Weights of a small transformer language model.
Size: 12 layers, width 320, MLP 1280 squared ReLU, vocabulary 16384.
Training: a variant of Muon for these matrices, 432M tokens.
Each number is 128 + 24 x the weight over its row's rms, rounded and kept within 0 to 255. Layers, rows and columns count from 0. Numbers have three digits each. The size before them is the row's rms in percent of the matrix's.

# q: layer 2 attention query, 320x320, rms 0.125, rows 168-182,200-214,231-246,263-278,295-310, columns 0-63
# k: layer 2 attention key, 64x320, rms 0.12, rows 39-53, columns 0-63
q231 078:173158191175108123086142153117081160111155128125153132139129140150144142110140104140161161093135062159118173098101128160144126144144126124096120091135097111108108156128125080120090147118137179
q263 073:149103236147124155137106173049000118105100094136131119122115121143134150150142119131151123114138089154165187120112123187097146140152146093112148117133151147096102130156125097111128142141102111
q295 065:142117165123140168114115149089093103132075097133115138148126104131124125161151129137150129066142093128130120162132146117125156108110119120152151125142146156132137152118132066108148085101168131
k39 053:198137221179109149111065183091046135119138138154122113109086124136126106170128077133139138102128089144108164160114090137101115129167132111093137128176149132121120121103152159141100111086162125
q168 109:093112114130129112121124107154096124093111130124128117144113129083153108137125163134156151128123116139109147145126099155133116117137080123090116148130113106117142115131115136094121114111174132
q200 089:148084140147135123077108127114082099105093121159116087138140165077180089125158111125147161104133082146124135117110089161083122093160102127153148127142099141116129159148106123128092107099129119
q232 108:080157124141093079112157084198137150110128134138151118125127141160140103134158113112171146111110112150080159103157138102114147102158168125099106155144099131109131124127162107153117130127126164
q264 101:104091152138119107139122113050016104103117118160120114117120135108136093167163115117188136093152095148132160118121105152115122108155131128091161160157131155097112108137131088090126104128126123
q296 090:064067095123150154161114073115143141124109159147139120119129130114133114134126123137131112091156111197163122122139117137137136161145094122123151132149116132108113132147110060091106103134164118
k40 111:128073151152136115147091095081046099144099140128139124089135134117169089143172121173164111094171050145125149150102114123145122118152123111080136171141133168108099092119127121103094121126152112
q169 075:116149132150094109156120177094104136097118109119090089186119111150099126145164099148106109112159107120171127084164118132116085103149152123126158111140125116081150123158163124158113115136130116
q201 092:180119153131123139102102121119135046104182104106152141125131150175153152105103122156103168146149131114112106123138164126107112158131177129130131156145169197153108117152116142198116082098161142
q233 078:205178197172093192072150167083099152116132089125145153129150135129107157141118122155113114110124116134149168104115129154091141115169091096114098114151137122130109138141121131131115118120108120
q265 087:202125237189100152117129211078076119086133097135123132116116116152114147126107096161137124135151107164133150124132110156130141089131132109125129100145127123092138128115105153124112144134134088
q297 069:168158147158152196141062157114125133138139121106104167119096094147128143149119098163109148148138091137099143112139144172106153150090142096149123107141190144095142107107089108117121115132134083
k41 083:156188149136124138089140200142172146131150105094117129185124130143109174087103122112109105162107168105136119123162166122108107153109094124161097075132125086170157175115133138147150149140132139
q170 130:090071074104119072183158102115090146108079137135115125121145132079153062129155139112125106120147093117125125147111102128133120135151127162114128180114155132070095101155124138093113102099129098
q202 143:056103021105121103160111078111115105160128169119131144120163129091186092150136159093136106106101129105115128142142121098169121139137130149079129166119103169122120123134089073099113143106134142
q234 130:092143082099145132124161037192144160132111163133149135093167137129143124139154144083143139145088113119089137136160116127163123118138163148087112155145128126129100127154155127131106131114131162
q266 138:073087102094112085163112077126077105117110158120102124121136118072136106131158136125143120113116124129122133168118077118165134119146115130093155162126131162084106120165089094090145123121121115
q298 113:057082052112152159163125091144163172161142148122145163113139110132156082163132114157124118089150118135115137186117137119161119141091134098127144145156152142112127107170102082107139120131155117
k42 119:160078201194124149125115143056044104128107125120146139095112151130164114152156112154163130092165068146132151139113143132122125134123096101102119150161162147106102098136143122114111120102139125
q171 072:116101132117121119122126110109146166141155116119095131142129102173089091158135107128104095151144105109121139091127146156095124155116129123181116132112155077134146145156155132128160170128134111
q203 090:167137230188147117115055085122083139111135155155163154113092114144119128136173107119165124061148065164136120167113149168149160099168116137050140135128102174110113103122175119127128151110175135
q235 087:124095139114139148122150171088102142121144134164131112178125108122100136141119090126096130128187126155134145124120102151101106139089156110124141117156103124114125142162133132109121118122135102
q267 063:130248139106114099077135161205236222095146155128129145103103122132105118090167145133145106137118172170097127161131126106160135141115121125151153115104124135131132157140132125129174127176152082
q299 097:101109047111105078112221143137171178153163140135138140131145113144155116112111102147088141125111160131113139133114123114147126153077172096145126099132100110152121124139123114121151125149121126
k43 206:099150051092132130133141101184218126131150117064135157129135125147122143101106160100099108153089190095116084141146156095149130137087126140177106118103131110141159141128126142128180141118101139
q172 100:148147084098104127091144085143167121116112136160142151133156128101079156131141129076158127144136089131125140093143141135139137139123157138121098102115132168151149101108109158160067134161075123
q204 124:142110165082132126105128188095057121116087135117132146114098115083112122115159121125169171137108141139113134140102131124074123101100121161125114125146130130122142113112123114131101115091170166
q236 101:106150080081125129113126102139164141148115105185108111139157120123112102130122140129144121131134136105148151154132100106127147143111172097137132098145139120149146144121118149116134123134148128
q268 100:131143104107112136112133132112099110140098128150136172105142142125153159118139141091096139127120108150125116090118105196140149153138110131153123142116117151115097136114118148126137136116117156
q300 109:132083125131117143104126136100117129151118149126158120133128136160120142146125153174113129148166125152137127131119142157109130143137183089121123125174119131156152149120105173117090114147164083
k44 095:126137139163109120098117094159179143154161164090153079154069119129115111105166135151143125109109132099131112120140125076158187132114132109101088107091140124139187109112147110123129106130142177
q173 093:164120104094124113146130147137107121109083116121096127109152127123123137137096118136091121129131118147090139082161144087122122128157151128154165131217126146127169148146122133127117101127100113
q205 116:100129123094106137109115133168188123148157148113128149139133149152137114135104140169071129154138175099111099141121124112079156132106145127153118123132119121102129153132129171151138143118055141
q237 096:092114105126139165087108151123153128081126076105097106143115135157149099166096112159175126132085140140164153113106139108112111124121132102146117127106133145127136160123124101141138157115124122
q269 087:095154074120143113124107123129160155132117098134158111134176104167144154131116134176121127090134106123100138133131118119163103137119133133136160120133137123184113113153136135126108112143141146
q301 098:141118160120157180147177177094107143126077107119104119122130107117172132121128087101113129131137150126139123135077081145117123117097108117137135116114106070123109100085136143090094127184112150
k45 080:123144137168116089177156092118083086145130132104163141124100134115126122130116125170108134153153134080137084164153159127121110152107145132114108136123144099108131106133113129163164125114091110
q174 091:133116102141122140141080142116120183111117095101096079134143120130123135141140135138131109156104113140132140072151097172108143107130120111127154139135114183092128082105110095118157113095143083
q206 115:108114125144110067085158192098117143129155092097126183146093097106108113126114082131134124162133146131119156118116050105151131125127120149115113113137115075132180136147132123138118089119125129
q238 103:132147134120121150117063121122125103116152150126119136158089140144131137159124150116122122090131098107129111146105177083160160114158142129113146139122149177151152097165146082146106108113130144
q270 092:143093149106101158128140101126064110162118103173134119120150149091132122151111159133164128135131136129120092128113119158130142155092130107121128148111106115104124137143095128095161145116091113
q302 101:166116127107120144184164132128064114136107119122167200163177128113145131114179142091103096170154145144103119105125083121136139101105129146113118103122102124157107135111132112114125134122080139
k46 078:120128178167117103093104157090118108092118104073116141132145137129077184095130114119156133120149129105147132118113135099126135129113124092113109149101161117122121157124123143157091108119123150
q175 104:081155144128123151090129115114140113122179101147158117135086116136121128120149131121094125153114117126131104114057136113140100110117100137121097128182177116124062123109153156088100150136161154
q207 115:115118121123113128104129150079089084103151106132142118125151145098149115134181129134105138105154118126120129153161098143128132121189094142141132157141120160125112136105134148130111126112083139
q239 096:113151126145120138121161141123168150149136141116119166116136107104118121129120111109113152169153176113128135174093085129128104137115126119099089132117120118137090136152141123150108084150104120
q271 074:135117124133096119163158199103094138101157087155116091142148091139138136138120112105121102125103151138107138096104129126126153100135136117161102113126163100096101126125180127151144136153111173
q303 102:137131147112162131073146105144135151109100164130107108108134156134158130174098124134138139135137183170140137155103129152140106106212147131167111125151112110136127114133116130127121123144150101
k47 081:156094113126130149117086099127124104139114132125127142153143142123153146120129125129125163112137133118128130081153115179101143148109119120129150155129102190149141100107113142131128136117163142
q176 101:099120098112147177130122098147135097155148130102129100159137111131085110080161108129131156090100199091108082134133094068131106139129123132116105123116079123134144109141126116127121142138153135
q208 106:123100092139101128132139103108124113132140136120152187090061137118119131150153132118101180170138096134095137145127122111068099102101155133078156141157170151141118120149133111121097116131097135
q240 103:112142174167127124101083121113110092162115148149126166108085140084131123096178133107155144092084116105122135130121110116111102140096109107099150164139103149102169129109145134131099100109118134
q272 077:150134140123170167118120095130089119140153123090179101124157133105115106122141114165139128135133135110134107108156088108164139151120146086074127128172138118119148137119092166135154122129142112
q304 103:168133154137130164175122139085098078137096152110143166128099120090147125121140143175141120096117131163141117111116125116091153119131140108110130133103148151129168115120100101140121150128113150
k48 077:155101156103104087115075159121110150111137113162106093136138093116138136122125114132103126156135083137145138126128148117175155147134154108112143103107113086169124119109155098150146138129132140
q177 103:149135107144145133140131114103128062115163129103141103088192106092140145159092145128096113098173141135145131144118201112180110126137154127134125122164156115145142117138142109115165125145120103
q209 108:116119091120130090138123107171126155126112143146107147122144123143145113114157128175057113105114083170124114113110104119186119133130141107150115146115111180120132161118143162158142099131123111
q241 098:144046143096173114103113134122156139106158152101123148130087096100103103141148109137113115108128145135112131069118110110150122103139141138143099110097116140093173138156123101144126158115165104
q273 088:131132098111127134113154132145119177154147086141172138107135139097112105110121109120145156142128106110137134158126143109161105147126170119118149161152117156123107083143102091103178131094142146
q305 098:179155133118117127118130124132125127176135150161152132131113158126114111176128149137110150113135152111171159105071135140106123181078125145153148175105144145107174137145146127140137071118127102
k49 074:037121107122107113158080108114140145138126134148110149159092115110142104118141145138134121190133144141092097125134107134136168123149103142070130128126111161171155174106089105140115126123121141
q178 095:116128142134144084121133146138141124135102122146084121115128105134134119144138142119091095171110117139112155142136164109126135151093168121119158184107156165158142127135122091122098110143090137
q210 113:130115117133108167089159134109135127126157144117130131120128131100137091131159109136110108102142110137156168127109161143121107130119125110143143138108107149097109159129099087117101117117140115
q242 105:127140126119132132096152114117160100119153174134149109112114086132116138133147112127112134109133094086096082112125181152146150118143150174139109141152166124138129137137139105132119187113104117
q274 085:063112123166128116126162136138116114143099111151151195123126172140140125123108148096137138122132136154127152126153129166134166142101130131110125131076108127158121134120120131109142120114136087
q306 107:153126143137169129109120129128116099094113134145071095126134158093136121099171141121110145139134101119156146120128120162116124150143108153112113132125157155086062131085114155119127156168079151
k50 084:117106150146136136170148176106102156143158127105151111182120128168125154103095120169126128101123106118115132162122119097113097110153125095113090109117124085102108128148133159121137088097117153
q179 091:156080136117117131132134120114105151114069135185104142112153103104128088183090096141121114125124129094139119192136145139135140131154131117112159160125106140183136149109147090117152093144107100
q211 097:159146112084159112134138105129129083094100126113159124116120134134154106133096112129158087130159089188117105144132104146152110093159123166099108132149153138137123160081170127110136145107101158
q243 091:141160167115108141139166078141091166122110091109098128129157101118168160116116130170115094096150089101146155145147113111172152157169098153104145116166152122102117117129125131085133139092069121
q275 082:116121123096109146150104130155119132152146122134115133053126093127108121141129096160150135151122167135091144093136118113150109151104144096113164170130136151117104114145161123125156159158087134
q307 105:092071130134104122154143130103113127155117096176116164097169104130166100151142150076162129146107155137090125128116059121136109116125114129086122121119092110080096140146164124155091117108146127
k51 079:108116130168161133139097129128123124138129113126173111146128127131144133127120141156122147106117114098129099192113184095118135094132152107105108113111161133099144122121131139161110092126131120
q180 098:084152124121157161118113152163130103134150117151158164123124115126116165122097122125134151118103154169125142123173141126134144111146120139131197107104112149159122122132126133140114094139162120
q212 107:123166147085167118137129102199150151099093115092155109119142146132118141126109145175117134143157125099095124115089131082134067102152142149169136144151176144105130126078145167153166121147136107
q244 099:130178108115171129143159092142153132099132116107109131156111111109150116169144139101129147145127151149131119098141113117133125150173127174142132133107137139132161130153105139075154119101161132
q276 077:136159165134124110081077130125158136157119100107103155121108108144107117103150123113111095105103131128129151160177122130145163131111134136120108145115127174142136131146105129104135125107097140
q308 102:093130156113138100083107140149149115135117137119161119142087146140098141127113123131125144124131135132075131128128120156111130125115152149161117142122158144116200102092169151116120167121159104
k52 087:136125107115130173131155075120137163131147159122132118131145124103169122098122147099113135112146115101117124130086151115156140104137124103117110089118125152130112118200158099130105092115117167
q181 084:126141138090141128216147063165148115134146145130145114104144123103140155130096154100130131133107107151124141128136122171144157126130128138150104125097163105131133106095123132092123136156176161
q213 110:094099086117129108170164127141115129185169106154153148144110132166110117173133118141099101127141139103119154137111128126182109162125128153111125126124134118090129144123060121108131133122133126
q245 094:118135121158125111139170118110102099175194110140130116132082111137075123123132104113104138112133103073109169130145110158164128131123116118119133139172106081132148101098133117148097149107072150
q277 096:122105124134136115163154110121136102074089170156083134119141133089163121172075125097099149123141115136143122099115140142109104096129144172142110148126148151153113188146098121117109133151154141
q309 102:073133132146134122140129124162139180114138131155138145112121060137114114158159130127137121154120172136099188154113101136159080146124114137128101153151130158099126163146106133113123094112158117
k53 078:125178083102154115131135171148152126152076134107110112185153121167099134094160152162096098142119122124104124128119101115095132146149078098131148130082149115157138109121132122126110120093115122
q182 106:141114147114164127136171159062107148120100139136131157102114156110135126137157123118117150158121161097114157150130089136129159132160081166153102124123170131082099160153109145090113113101142108
q214 115:123153127133113164127146106133171159115136137131132124125170129092166086110056158129149150114112104111087129149140121173096142116119159152145153128132127125092131118106106145146104133112120082
q246 098:110091134076126107127118181113100130116118138139091151139113106129145146124137084132138134129123157192146129113119072112131105160132104133160086116110140133138101148116119163092121123096128112
q278 077:127118142127163131136132124147136162122153122130101111085123123181126153129140095133119139144155152117131153116137137135133120125124135142147152120101139116139092178107130072113167100137173141
q310 106:095089132099143079137175135166130159125100135173135136112092136147119098139103098112135160140113154144099130144117109181163106139124121083086143121102107111087132105157140121098129125127145115